Each number is 128 + 32 x the weight over its row's rms, rounded and kept within 0 to 255. Layers, rows and columns count from 0. Numbers have three digits each. The size before them is the row's rms in percent of the matrix's.

# v: layer 5 attention value, 64x64, rms 0.283, rows 36-63, columns 0-63
# o: layer 5 attention output (transposed), 64x64, rms 0.197, rows 36-63, columns 0-63
# gate: layer 5 MLP gate, 128x64, rms 0.345, rows 0-47, columns 0-63
# up: layer 5 MLP up, 128x64, rms 0.364, rows 0-47, columns 0-63
# down: layer 5 MLP down (transposed), 128x64, rms 0.16, rows 0-47, columns 0-63
v36 097:133065130115077158091111083137135081097165086117148079098114113145164166132105202135125105158095080158151056153120101076149094113120139094112179177134160151115106128117099145167112181084137146
o36 091:068133123103102171144128124105131141098104073141127119072063148124147191174166066196181136129132145130147122141109175166123136121104097166096148111104113150173092099186144160164119072170118133
v37 101:151155137099072145075129127123140131114168053121150119144123204128192150150169116123154119114150112154142131120163186117126104127107114207133159152179162093082113136053123148116115167096177099
o37 096:127121085089113116208135071148170139145101144171093108114107140127161149097151160130156096167075058190197168127102147119169125112184142162104129125082148171171120144129142111171093114132115108
v38 086:144163082132080141105111103131154110126089134159115075068133124193104133192091084081117149123116111173152170113115134093150099161116164164146167139113131030086133078113117106112100158110148088
o38 076:125094140074145081103203125123156144107125165104152154097164175136089130103108105140215144123124127175161125089084189155126151118135093158117099105122137142196177111073186115093129095123121143
v39 092:055123104136089132153166129146161153136154119132144150128220069154139090067153139144114068112100165146102120113113064136161107127107210164126123140115188111121148135124096170150090167124122101
o39 070:141150137099127195099111139121092141103116144112114100172050114134135115155135181085126173166132096102150150073097132114093098110125084144087130094112145111179128039074151099108071131173163114
v40 094:096101170154091144094194109096120098106082139177106170134094093184111144107066093140144137098118119108186117118086122111161151207072164126110092104163103098129116108099091138142111153067113137
o40 085:125154161115133094122122103136146097128139110067142131122145150073082134128096124100158099163108157072026132121115186141092115113131088107209144116095192145168148159085098107146151173143150102
v41 099:162175133130108145099143023079135093125155156121188102136132131167078183111160171128141108144146157080128141170103105130143097104132126139100140136199061137096156121159128066135140130127181121
o41 090:044115161159085096117077163112094124118193058095109140065099115145159062089131058118101138170157101136111126124144150070148097148148142166116125114098152138175143104131132091152127110140144139
v42 097:097099126158109132116165175106114078096139087109072129109170126147098065149122129183158152150164057100105105147098102117076122195055114128150138120124137144166191111138149123158118085153166091
o42 088:170108166145113138133124168162097144130137135161163195070091146133119147144164106060123102134153073109064122117084129134147093083160099064165091135166097138053153123123104125130131139136168187
v43 075:147153095126107120102184146128126098126119132110146132103121105166095099113111111132095152195114135113140204172109088102073170169145190112140155176122123151057162191114075085121089168125142167
o43 072:127176137160151077122176145159049147097170106116172119120096141120156118116123078124161168139149161113144180111140158116155136109105089134113114168130104156129182110095149180136069219161132179
v44 088:086138126154097170092122145111127130171161119124156143098151140111107201082139124110060173115082154135091167113171144123167178087130122076099174113103151114136172110123102177114152181162133050
o44 089:169118060133158109171072117115149124111139113119131108166131140147138147141180186140123135088091117111190108152146111169111072143163138165153105091075064127165123131101194097193148147071115138
v45 097:102095055130130102144117204118107121134127140184122145129090119154143155173123123106166147163129049087144127084183122168114138143170140127137074175108107075114125175175102109181132107155094169
o45 082:164118127134168145120137100084162155151193132151141140147154115159093107172118099166134177173147139144117134156164156159088054113064146154138164098143083154060142160122118175104093176116115063
v46 084:138116131147139188110079148134077121092071127164116182103103091077134143138129118114155101161139034169110137140098125106082121123227114118144130122087168126167091147090182150109160123138135123
o46 080:150094111188080211156157134056184147083114150120160144158145146120173156103118127119135111097155122210089117127105127202101159101098105104165105140131116119117123089142100164138105126133094078
v47 092:064035137086140105166149124119130122100114119136106167116196218120136127102128192135116133116110129130082159147138135109137159184137149150131107123094080144146156133125097100057116164080092133
o47 081:149166182131098097136088135207197127101125183140159208116105122095106170154116132094127155122177109124128139109158137097153141084086085152135154092139136088157064130157152146129167175128135165
v48 089:072114117090159098071095161085111087165163083125111112167136147143127152118117173153144118151069112048114156115119121116178115151187195157139077141108126129146156162117063151126117128074153112
o48 084:128184146132080083179117140162162109153135134151188095126130101137148119191188112138097141189115132127121091092138136166125050087106074169106162064105128088129135081097091134153112148109101116
v49 082:143157146159107073129199162081121080143179138115087155091134159156105147126121160102187085079095127167166118104100128134158167125122151148168186138120133068142201149133080121113109172099109143
o49 087:120148144156143136135125092171164098142159074091157061064127156118118134153119135106111131153144113186181116036099159107102139127114078099143136127118147222112128143105189094098100158134118143
v50 096:124141134107188096102128139179123121067142130111120101123152158170142086079185124113089135084116059118133145093092113138140156157143174062167060131143150171188101095094135113145088135090160147
o50 091:177132107164064157125146161134113092141160153136100133111115086064092141099132111142184126157130216085101146129107147097106143122081072134089140105164148137076180163132095133150129150192125179
v51 083:103125153159132137111146118079157052148177123107079140095121144078108078142110092077142113124114150146170131113086142071116152171137048096109180092095143129185107161180106128125100110120075112
o51 080:075136139151077169101133099183157111112128083094151107138161217082121145112104118140118152046143180113083125099133116186160169169136124124131172126132120139086112088098135108098182124082111135
v52 090:109148064140085092062184187119148111146155072117079103157114148112226132133133132136174088147112132139159105162145123157168137115119151093132154136123047134114156129113155119146068150116140154
o52 087:175175088146144107164100041125122101109105090139133126039080103152147119106123091186091129118138152148121110096084135097163120071156144136108112148086167147097141109084136192138144180152112136
v53 102:106130119100132127142105186150094199171171119098107162144080126137109072135109171157109061208145134119097124160123184122096092097109067140143122104123096183124129128143157109109063107123090153
o53 096:119164170069103111103163131128097071105109112146146142113117128180167129101083126097070156112115111099167105163106072133160158151132173101129178134167118126107091090202073201145127169116111136
v54 094:085128074154149113133157149099154104171163087066082159109119162140141110149119106117124140174117128131099137119098085116136106078054119097117129123131141133124097093221080060151158084144076153
o54 082:133079133085092140072118095188125101142134079079163127137047110130107125155073120181136156098142156147152065151129129173142115131079139087124119140148145135080104098141064087110153131076171115
v55 100:134126136093123116067181192105138143189135139119053095179133143116124141120101154120163101137140113083130086096151108068141120105194081165132098143149099114201087130096104157140079143097099132
o55 090:150201136117142123125151109174155150176132125126109116101177127154150128143118143122118144111054167134135116112083183130112100163140090182106167151116114052031128143137119072138131167124090074
v56 092:103148078109133137137186135101132130125141115171203091144174145149150171113106102180106037105169176146154150144150118167185126112098181120108088142190108105145144097129147145101066130103126133
o56 077:145163112128130142124075114099133113065154128149134124120130130133122111087071143107137184148088150120169079131125123066138085100186166208111171170083187185149099130114107112116140092181139091
v57 079:050186153181135117080105108132162104154110152098092136183180162119112132161128086153147146135163122133072118117135145132124137121094116133141070108115172154116179127132181198076159138099068111
o57 083:168165177120126108161121131154128090155095143108134119162134109175150204114185180092119086159181123187176137109162104149114138096196152108111095120107154099112126140108095139133155091059157079
v58 074:053204135190112144128089114102178095154104111144061131148137147146131124136198148119147120134154111119071101072118156151096155103155130163109115170098123087119137165152138167141166195099128161
o58 078:139136168115106161168129110122139110192118083092102126157138100178148182094108144131132153146169096222168146120107171155137097102142129112160112069113090115161163113079143186133131110098143053
v59 089:141211104151119122127133132160150106123143135157093164177050059096143134081137135154152143100086131175144106108153123178119136115189096128180147104087066147107149081140098116087142104127175157
o59 086:113101117125146110168160153088209116157137058091146137138130085090160091103151162138115085126163135120109129068067119107128140142078157099143086119082133112074181072111120186079138129132155144
v60 099:135131188139150180143109113186082089116118131093134127112074069103074123162097156158158146155155108105162107190074092134091129120150131116189153167080144194141121190104117154140113133124163135
o60 098:086156181184122142138189172097071112146099077143136109086121116156123153127154079078156135125129098113092127067119133160140145094103110091141094151121117088125194127170079179090092117134120189
v61 116:177140117104168081117132170137181158106133111156149137081128100157204149178103149123086176153122133112169097107109163150124163173088109147165098092103118134101167103128134174186137081163061104
o61 096:110093124065133102113125104113117128155135138205128116109149132141109129111103159209127061118080121093091110113162138122081139108162110163135122074114118180078105173091111191086142151088084171
v62 082:135105156090184114116170176101129135137128086123183149139124149098105116141094164143056123081130161181109131152157173174178131108163148092083071153184095116112096129155099103166180133087112094
o62 076:149136079149144136144114158138111074139128079175109110164113114099128072197076121181158132118082129105143104173194085077117150167138142099169152132138097144155044116103089109151164143104136111
v63 098:117120136105099178141106137158129151168144039130103117150163145119170179143084164101104119187128137124098215106143150116090133149175157098129094167133189111123194100149116176099125105127120084
o63 092:138147158127121141162082115126159154105068141173129125197137164136103113126172133128156104097072153153191107162102090155108067152155073186145145096115099134183127138149102209096117147088136139
gate0 104:080114126140173077119177106076131127157147098099148115155058167147090137179113120151143099089075090082115154086126094112124124143140096100124119137167069148115160072139100146095171125176085181
up0 090:163113159109175142102088130170187070152078130159122135107173128162138160152140179106076180169167169096118114075114113104049116145131086148156175135158127127119151150099136163090160141124169097
down0 102:129137140072167139089084100078137172137161139158127166065086174052196121169154117096104105114165112165159121132098167133117156164170109151108117126172137113094154147116130090104170145190105144
gate1 096:183120160125128128125082097135134091133178115137183140112172087176168092162133150121139132106099128107135115158176119142073125145190150065121151186192092142110105073057152118125165163121098117
up1 091:113124061136123121178106160183163163137154124168136121162148109157172170130134155069106128139120130180130104175155139162160172134082198112151104119100178100082144162144154098198115094081140112
down1 095:098151122129113121154105159147152139126142168185108173141165176126133103142127139110083113172115099185129164168180177134063098131110102151126121225110063131174102130174122132161158143133068120
gate2 111:162130200129091099118160128125133124152157126125148137087130111127065184112150129100124066118088139090125122142106168156095153167161103157130110155140071141170044059104085154101153077144112090
up2 108:102096179116142088136144105110117159162155092105136193128151190146153098124097133092058138117117165189145176176132138131167112074047143132132146127142106104163134169138103150117061163136091106
down2 103:153082104103124156143140135090121156049122130129176103160164083073209098112123106115150071190086116104103096116089151112130101095146157139140123086125205129127173159127168156103104142161122141
gate3 100:172099147167174163093139124107151108085080123173137130169091132137119155138166111159104093105175130125158119113171053116142142098131180128082106143154041101094120194156129132108171121127130190
up3 096:126134144149098168135156111151081138151076156176171170034120115117071167147085107086153129117136101127085133132055136158124145120133154146084167143135118115107082082203124134093105147106118086
down3 094:163134111159125174115139157143126187119167138074119148147120123143117140156104092118070140067101049092100135123166071208130111121107108104102091118111195148130157186094084103133146144148171118
gate4 099:175182164121163190072125043139076117086158119154110098147135125105148134122117066078096088070079134133084125115109140130134129110120121097108127142046182113136112155160103116128104147160132115
up4 098:108094109156189136114164135105115103099124106144096100177096108085096110124103204104109058130145134109122104110139171076147198098197112144124107117126098101126187133105135177114099054117147123
down4 103:122129167093098051097129148138186117138127137137080130098149190127183125132107142150162114207049105152105098132149140132094166101154149156194142157171104112182079124134124146157145166113116123
gate5 110:080103147146134131096130095067168092147138080087105133164120164133137129112069164126108094148195103134102142163111133099171057131131169087136146209152144167090131132137093137102128186144157080
up5 112:086116151104150113153148119205108166102126154098178148103157101134105099147091145154063119163105130138145116116069105096122067142090104128151140125057200161150105140147110132137083070139112065
down5 111:159094113149075170136155172117107123137141082157094088128094173143113140103168142153036204094169077154136138140091125132096150104133120057164149138112143165089164108122121139172144113182122105
gate6 099:124091107105130113039143165097108148157158083144121123089114105114102081103159118148135114102116174218134104091113145141152142204143132128115132124143080106155203160106155111058095161121118127
up6 106:068113064064131097150094162145083192171123097154112155115159122162135065178155180114150120083148124099081163154121127188158080115147150114123077165164163157100132157124151124118109127120107121
down6 098:167153127167092125078106158074083127050175146112151070118152160104129131124151095137118092196141121205213119126104142159120129158130134157137094143153068145129160119168144142107168129137143105
gate7 091:113146125080155160059212098076150133089138077144121131115111167121114117124122178154083124110096158133119147170169121186184106157182157125141102082133067101152141139112136104122152135135169067
up7 099:072135035172115119163169113119064075145100124136101136143145126146104132122068099157172120059137089143151108119077105097142151157120132102112101173133135125105122124155102208082137171110124101
down7 101:112135129090071162113176157128165072055143158130148146093124148128185132028156144172103109152118166130080107105139105148149094161139117191128134121111084153146149092132147156167112127182134094
gate8 094:168111155137129138147156097121178154133151081130097122208136111078113184108170176154129094162196121056151122147148178141161144112148093131097102108117094105161095125108172129128160139149079192
up8 101:094139141098078123108035055163097134158133122121061128108189111085151126079151095152098125137115158155150214132148188125118116152143127109173099156085104143170145159120125151111121139127151106
down8 095:154116072159180140147112165152130145059113113144165101143081137082146155129111098123196126140125134130060109132107125128164149133101144155131146114105153182216085107149166094124163124130175055
gate9 109:107130183099113151151205130109139087143203146095156169118169073131127121155151176187181084182193126128111123130114117158089139093125081156138086125092162150103126135161107106122134119140076147
up9 116:095120169127090103053149136135148164114173163119118104151110093140100184164095166121160115137164135134135065157123103144134070186135158094116163123137156110152117164132120124103123096090231077
down9 111:103099175046124160117104071130067103127128112133150174113122102122157093139117172156137148112157085142139139120071174121151133143108099156106068167123133185111195098124060140171104170161113130
gate10 104:095088094162181103164130121104123167120133167096117135127095166157122122120139138166091128174112116135080127117104054132109088124159121109133054121207143119083144096160111077131154096210088149
up10 098:169090139139118150146103105113175132055094109159134070117139147144105112157150127144093119072098126130120145119134151131157072080104056092114174061101205176126148148112133162140156145110167178
down10 104:161143139132096147136086084151111107131170172132106103220152097070152068112149086129134130046125146150135112129140175126135084143112145139137161166118086116115184166117182102137171129172140077
gate11 086:103140136150101098150154128119104162149113163106112151098128115205047189138089208102131110123170087099083151168082066132122115099118098111111150125120153115067094109143102139138173107175105132
up11 080:099126142121126141185132152153118166148106107092123138065138126140178052155132059155107127126140091120144135098083144095144173160121135211176168050099193132108144152152114151120100124138089131
down11 086:147197155094200047155135137121161130157206166169116160121156120141129078140150124125112120112104132119110117138149050102130134145108119111141126145081149139050154098116135114095128131135166055
gate12 095:149096100053130120208121131087123167163134157119163164172097140132146144157182140164120155177157151126143130149120080160069159147131118178115178139131091091118148088093148103190105098125103177
up12 094:091134091096156103114193130165144130155132130121150120084165059091162174121220155116158077103115111139127076150112115135130174113148095102159132165187140135067151147130133096136124064117089141
down12 102:121111123066099096143159107072128130195143143091177133079112122120188115179157149159158119185125141075083116147086138141088094145165094179111102116111159084113140130146166083147135143079077152
gate13 104:202114172127133117064118092121115147160140165140113126166145065127110172103129176063093125103144077085107090123135151147127128154153091138087121151079115075186131049112140134137154101108172128
up13 090:099104100114199099135099157143106074087156123139146154140119131169094138153132071180154203042105134185167128129096099159152113121146163138135133088116140124108118148105112180068138115150080098
down13 094:183136169142095103137144119149135108123121128109119183127180130141166136099081150154119143182127148121114084128128083113126078081154120049139126105125050116179081144164081042130120153091146150
gate14 095:118121150072180103137155116068104133068171118086141124136093177140115077128082125148090109122097169164124150125116116075080093153158135102164121120211136139105142081150145080101150200140150132
up14 095:110090137107059174103086157162131076126123085103122119139100143083079152163086156042143133140115142098127104151117079083081115152137127094095104178090108159096128079098133137128157168176159155
down14 089:166121117147105099131153057133180171113154141098121110084204122176168104113108140112189113074167125122185105075121126070094153052161126103124130142139142141155138149109179147099126146092125098
gate15 092:144126150146095137102106078170122080152155137143164106064154101178109113120163094132100132094163115128088148081082135139082108213061117132164191101117142171111146153150158137089124087164103096
up15 084:123082144161082142124134171179143158134105160098134121146122122138091131132179155117161108106178219136158132118128139138149153091187105170154095179150136125076138138062140162130153100051135074
down15 100:115170155109092124127125158139212148123132048112148184106142152132132092076095093161074159172116125138105119194189101123153132120151075097092114165116073134101111114088170113144108149133160130
gate16 093:097195135130107149097179111128150124151129119087113121084171130129093163167166196103088080169113115174121091160128129150113212143067137100184142124090138065117103166166116122132130097148148143
up16 099:134164156093116115127163142112130118179144156142164128184155146128159183125098124117087100084188077111182138163117154132183201111134104179138113146127127141192158120209113142119122061140109115
down16 095:144138124146137073105073141124049086131107120158160137098088141095121153134146145134109096170104157119141105128135189123107175163097139202154138112208127147146110160126123147107146063114045156
gate17 098:106122130087156122079116121095106188131147088158113082137117154121106094110129195106096089109061105119100053115132168137171079118179102064171102131149129146192131095096145090121150106120092139
up17 107:127123135101127175076120083147140158141132160117141120092146076143094172095133217145151074169118198188150120173117157127134109128103137075152114183133142170137114142124111068065123110132171147
down17 101:190145094072145094089198174164136094102126093124113141148138127096085112138145178124110148103070124103094175161117070134095099108100105154179175079094155131103098148073136134164154164115132116
gate18 101:133088152085192093096073129111105114136153095119140103101118179143154088130098182057150147154185119116105109141143093101061171120147154125169164133165167121116163114068112131090176138087146152
up18 089:133105140146122155062154113194109160136133190156140122103151188156068138110075101047109137109112089133154137131168155133165128116117102156110103133154182135075101137171083174072117137138166142
down18 092:170105122161140157136171139171129151085122120106106169172111105049156169156143154153110105145073154115136145094127095154129076179137130139081136149076146137158193102201127075128082149146091105
gate19 102:133092167060137133112108191107157130116071126147153156104153180127180097186123124155140140114142085131139111108167085144098201090074112115170145130143073116089121201083124128091147122104105136
up19 099:178100106165151160118124075169121143096111128069185146109160115115124126107137076089108136162129110147119113174114096080068135150075102104123113158131223111161111094056158163131111150115150100
down19 098:124187136170137135090110091166093162192105156136075106132132113107172102125094163159163115148105128136126135091094148112136155200149169160115121145098095142184149060182140187101115110183157105
gate20 112:150095202099131122084123106114085109091123113068132169140156150101104096178157086145093137136162152088093085149128128106097167139084084120127179118093143191160088121119076153109161179119179148
up20 114:159105123146088126068087083092140150113112124179095118191116208154153164114112148152151115076171099018119115130129134129162104112169152145121110120186117134158111101121136123143103106157074127
down20 104:154143177137155177169120128078128116111112120156146058086087082078122150079119125137178129216111121169133139092079139173138111104140126175134144094164122123152157127159105184120139141074183109
gate21 097:208116177113117120136108151125152125112089154159188143160152187113177135158050100104073137172156087091100153106114103131155166143080149148136128126123149122109184085156125182148142086169139148
up21 102:082121116161157134146128197097124163147102132160095132096159137170112145153031112145170147140130128150155090098100133095123105161089134111153130210115169125072158142122097140108146125218164138
down21 101:181128193122136095160165112139136133180103160174145160177116143152160122129114088115135119136195111098098117165148128092117106083141172132038133073128171090105143142135101173095112109056109129
gate22 111:173141139142107162171146093056167142141097107136137119125220097166109193121126135191145161132136164130101157125140108177144118100158087082142186128143164073089095142113109112120159146132070117
up22 110:165150083186087153082165068088146081138131132210118108134153128129090184129063158103078066167106083103082114156090120126132118127092098128120143101159115114110152156091113115153157112097126122
down22 114:195115113140092156169086132104155122136106176064129075113155077116123161130104156130179106122080035141097149089147066140132110091144089108124143126116147114165150141113082119184091127079136132
gate23 105:141110129118163103189142119099104122149112096162122113135123176151179090067173104067112160126112162142163158109161180108142165203105118121138115134104187071101148116165124143166125167182160179
up23 102:161119161087172199123094166140094094110137095103103128091149165076131117143143079125081114077167226126070152158163124127129162153163127126107166123155123167109107159110096166116152158101165120
down23 096:145155119066114165093132132182185105116116109121140146139069102151141155155129118196119125216119127146116052078077156146132145130119166172158108074135134134179132113140095147128144121151063156
gate24 086:208141120132118168110095137149168083145117133115145118115157205130113128111103150074096123151099190074118156125160069082149136090067145183084133134152139094087143106093139170109089156117159107
up24 106:120124132136129128118174138104090122137139101103104086172153200082135132122127093153162069090128072087097125127125157154181176087131134101124079124173084134207140124115089160123058106095088149
down24 085:136080143145124120109114096134184096121101171136118119190085104089123140150148127160130189180153150175118097127139141088126109199160160072178130107078122084066101080157158160092134102154108104
gate25 100:144181133102173134133116136132090129149176108135160110122155130164163160178153085082098111121119100137167163145125148170133107145081102108174164159140186085140160084192171127155099075184075088
up25 084:154097126141118153159177148068180154121111086130104162129156155145050108084137146165066102154167059112125135152120129120134129104115158163084138137117065121177102172129077196122165099133141135
down25 095:139131100120067102173173128139104122163146122129134130116115147102134069126100095107111176126147166094096124178096093116158194154119126075159145071104087103145102087092115104145110045181183156
gate26 088:185181125124183098124142123070157119071123102190106124085120107187154148098184141079134119122117126082150091105159110097106163166152146128153130178160142062120128101091170108139158085115171146
up26 102:115112106170146156220158169117112180164114092146073148070170093143144109135138077140098094147101153161106122155102123123149173094130156136161080092130193113151149073184135112137133112148079135
down26 098:160112131158115107143147159141120148148166120082168151115166141068108085110112162144150093164132108136123194121090052112085042130092130123173166154128157171153101157115083077145097110147093169
gate27 101:147092147148146199069165074094142110089124102152160160146162165137138165102082161178110128109112131178088122121097141102181118192155133122126143160158081152075148063100101139090127144150150090
up27 106:159128104072149130207129172152155141185098172200112120162095116135117155143120138111140119187128102141092189117111080108072164102073174150124114130145092147102143135157161077169111116111101097
down27 111:040139074126077096118159112150082088136111126142184117087073187102122164160116168147126088176143156099105111141125136143137128132127123142191098138176182111098133129161100149160168138146148191
gate28 101:113172135072130111098202096089137162143127157112154095079162120140140125117166201176114118137110139165120073169109153168121138191116121092188161167117165083115148133134087138186170148154120121
up28 113:125105164161092137123181144153125211176129172167162147143158124109109152110133152186093097185095089139123162154086138098141191119082087171158107121131130157141076141138132157122158086128119058
down28 107:169067098153123157167095122166107127131119124135152110204109087125084181081106088122124121160132077120181100153107139166171140103127105168097141123083139126144214138173089134084106100130113080
gate29 091:128186132140158151133116105161131124094168133146112049090147122142104063166074138154123073081142078131121114093118077128110154126055154076133122147159141135115149099180181171105126162146119075
up29 087:148084132155205079187162138161185164120147137120155208116124116097111132107197155121122153122128196166169137150084103130141096142160091128126132066069170112159088115129125149134134136140122113
down29 098:131103118191116160136163073117068151154127095107126163138072195117086155081157077095103148106166093156177145137151130156094131154105153096090137140102118156112159144116176044165104136102146144
gate30 093:146108116140114106139111125145103096185128148188072128100124121174155094038182130143089083142109163124167140109103156172111100123111117144180108210105133158149143153122223124134133121125152143
up30 115:182118132116155125147120126133144170178136066078174170090120097137146189138144161139121171144141167170130200175096163185152072141165135092129137147153112123133084116105113107107170089145182088
down30 113:156144131081097175211109131091100185131150136124179170172126114167143100119158103158152133207161118145161157133160101072140126171154124162125136157166091126096130120157142055108135115111158082
gate31 121:149161121127128099116142086074153136103155123122126114084159120106108115092120100118143112058107204177082133158165137169208087136111147139153189136159133163103096116100101171101059149179115142
up31 103:111177113149121104136180125072132144096134115213173089159154169157180120139128115124093125072131131142201152099126088158178120141141166144129134113157082045123135188119099100154128143114094134
down31 094:114144150097103131145112140090102117124162077154122124141130096166142179129159124156124149134138134154082106145110145116192054137133100154218142161135138171083084132152150246139105135150101121
gate32 106:156116102094108094136088052124167180120126108121159085122123128066171103144129106155108117121086140182154130134151109130105097193071091059160132071132112126108141095061173119107100152136093106
up32 090:133083089151055162115167108159129115101134081155139184146114119105169109122124155183133053162099162158100081059157142111134133190122114107092128153074122082178122141127127121163112092089128137
down32 093:070120112088096143163101102114087143148133126069094162138107141102027174089126111104150134104188150120210126098132093119125141140087111120142073157163131138135151155146133105190161082105142119
gate33 111:100098141129182069137084142034100157102167120087112135133104158114110096055166088093113148119121156131114136067145119171118117159205107197119141155149127136128155145114144129124139161086113170
up33 100:164180174097082165167155145144092096144128152096141097098147161093093112138129130158176196140104187094130068136143159185086177167143074159108139140137115160151103150126136170118144084167162111
down33 094:153136102085139144128168129101082101206176081145142150161090093132141128154093107136159120046150116138169128141063071138127160142090137092152124100086160180061146162146133092097125097116147129
gate34 107:140054148111154147174088145100155150130072187145118125140108135133122126094127098205089091127108161149120122178099115185115149208160163137137145118159084184122153155135122195124139144145128076
up34 097:125163070141146146081140150097108135095139110172164145144035141189109097088097124070141135109175161127162141123109152138129169123169105149124110136082081086161098091144152106161077175076148139
down34 101:148101126129143109145179155167053159073135135087128167128195126094109179147151135104168169131109133101131097098130044125151129125125140110153154147127170071147150116094113131029132134097147163
gate35 091:150092171116142132183127071087135131100147074152130120119214141083113118063190073114115113065173108131149087109139155158113117114103188084131132089119107139184140109148128090121114140084127130
up35 097:064115068196091125159146118162125131142122182172142148115134076148076098113134143157137101180114097117185145123131147181151165138098076113106057126085143167091096168144125110173112101096129139
down35 090:066139197086131129204096096160127137116124126157105160076163099176092140116152147110090150088151092080167151137081166111141134111112121092116081138131087068130115118142112079090072113086115131
gate36 088:138124093094159108149128101061123145106137158141128202085123116151129125118158151195117115123117179152144187096124125109183128151181170102141153155124166052063174123142071114125155170143122098
up36 112:129118179120114183099077107172097136151181100114082123136134046127112128104136153192119095150173171151128164139131179199143118115118078127136161128161121154096121156109128044130176135126153147
down36 102:148144073107095125162161102154101140118135149106121139113118163108062090122190162087137155135097160131086068151196142107127124207101080168105118094087131163175093125112089120102123131125150066
gate37 101:091104142078128131140105074166114070116143104176137141132148170129138106056156086116162141110124187164069113170143182183161070132168123122118132101140147118097102135104136048130103133139106077
up37 101:099146163183143110145174098178078122103096174159145100155099111043107136074159149139108139142126114132088073109136112126120141107138108135106102112050108157063169158140184123133171138090110095
down37 106:097118080135094109112049138097130130112156127165119146162163149191088156203112118140140118086134123105119161163081102170107133115106111149141117205164158108164105158104163034141131147143112141
gate38 091:105165141157189087159193111115112099182157059142099137140161093155181077137193123165151145115174156123109091129119119119127161174150110152175156170106099077164083109150115106106147128169135143
up38 112:124166143147136135141102123176122130131190106087144152137137122129166067132202086200142161102148171116124127171141159147089147131135076137163142089181099142168109058161159113052116117158116136
down38 109:125154131180138169149078144181093142158100096119128121130170110048162110182163101140136200083132110131091144175117154165105147119153085107094151129157156125185096142129036122138112110137119107
gate39 089:167158115174056230161130105123088120137173113168094109142095113077139101151138071152136123066107090148106142104170123124082149131122120087124146162092163153124111094128117160063141124118116164
up39 099:146149107103169150161107120136129089071080135182101110134135121126127101077193137149125171098133148128115083193109139053073124118179138121112151149082161141123089203145145106123189156121166110
down39 104:131165158119112193169089141082065183123185151134148092140129108124170145159106138136145143141135160117146205095145073153051137120143148175095096162100155149140132195142095141129158136115171142
gate40 089:162086131065162179079118177099116079147137083086095171139090161142130147104132143074123161178199191126147165153120135090082149141175124163131108146127136129087103137094084148125165127162146110
up40 104:127159114134141148179123097121088098146091110080111204153081071175127125077174104187151173144157159115145113188137060126133159121157092097110137105159129145127114126101191139121122164173146089
down40 109:157089116143117100124150119142174090154117118132193121087147130161109135221134155184099156130151126119115115158111185106054154121146189178183120134110112109148090118114067086107109099093161115
gate41 089:128170143164110099161100126170079118161140115139110139077117108142108083117105116086050121118107094096115133112138093141099119117192183114162114178150164121071084158095111194124146146076089184
up41 108:163156159110076162112154147153096110164201121133117123176108070081081158110164150102138064118127123114140144108189169092138138069054101146139077106124120073155092117120109105146091137124150132
down41 104:158175128102061148066167139113143130159119136101116129132187139072153077139142115140103113141116112089180169142191133191135158176117066112145152073072117142138143138084092148133130144074105140
gate42 102:121068096137185124141110109113189110165097200147136133163169144103127186053129153084091172136143151128150117147139084156128142157166157135128112103063138146094099128083126136154183100099133180
up42 090:124122118104093123112119135076185097115138139120083129146194182082133117142162149063105108055161126112109148101130094134155190139133232147131120163166114128144112136075116119132159119069101126
down42 090:149194110121088091143119132077141132174090087090119107045124136123127158118131159143093123114156100162175107082099145128146112122126170113172163137150103162045075140097148085122075088107159152
gate43 110:065097127099111128111109188124133113180118085182205162164104105174131088137109120110108138125117132172137131095097136156153145156139089131166108115135142072125156239104147160087163126125160119
up43 085:143132123148100202116115113098126090097086108115115048150158178140128118115133120090148149134144165065144105070158161118145128161064166112144160165167101143107087048144098078158129152089124129
down43 102:166141153141182116179156128113066173150158112159125167075117175120123148136137113139103099065121129103149124131175116152097124154135130082107139148098097111106200142073154087155022129150134145
gate44 090:122106148101075109102116182100117125148152100096108116068124060092131110119081130112120022073108133141147160082083145143167138137173103133151126138151132175101107096107178095115153071108099125
up44 098:106095134087172128089147069154134140158134130088090112042133120131128132125160122102102124075104102098126150144132120061106152104133168107162108169175131156153111046057119165114135083151161169
down44 095:151148101144141177116144154164110106113107133112130143116179168129097115124070139099098135097108137176149094167211088170114219150156118078163143193117107177149194154139149131129110158130130113
gate45 090:114156109104136126127102066092145089114100146145102115099150122109178092101138085071207100058112151143127153104149109113139097112152111086189138103098155162127068177164190105132090112102166134
up45 095:071091117121082069179163103203141111165133129153146135140166083106161165129185168144096102095120115104157129156126141169182159155135162085146081129110100074168119095159152142163129118107102174
down45 093:126149107146147125130153159104105102098139144079167029107173187141101136141096208151115072120102115147100125134113161171093151190139131093130118106131110113100111121151139185126095191105184133
gate46 104:135125174088094158120112150140141143134114187116121152127105110217169098140145100205081171090093131151152096134107121153074088138165138092165147118154136048092136144112147090154112155143071143
up46 100:168202164165128113125105102150196132131145189157155109049175176180077128132187094139131137118117121098150131156084125154157116134100083153087149123109139124097125140130129095146106112141048150
down46 102:119127075132110159151177099076125187115109110172171121085082105116138107123124100113144157136118122094088158113159125128085158132129148158192170150203176066122063158161060103113138128131112121
gate47 120:156106150069151133127160169127084132233125152146157115108102079110095128169092204132106098182162102151169147133114145072076087121129095113161117115090126108103133166110132134158120103181145121
up47 096:120147093163085132110149124151154052164084135108164103072146144152125107155103105166162077094189127170162095103158140155132145118101121151141127172106090155054155111123124142106040179134110127
down47 093:080133170141119111143114132126143086177149132101110141132099086084114077161097100123082127129149147094158099159147184144146144169130102037142127168138144154038109170174110107146178094107171142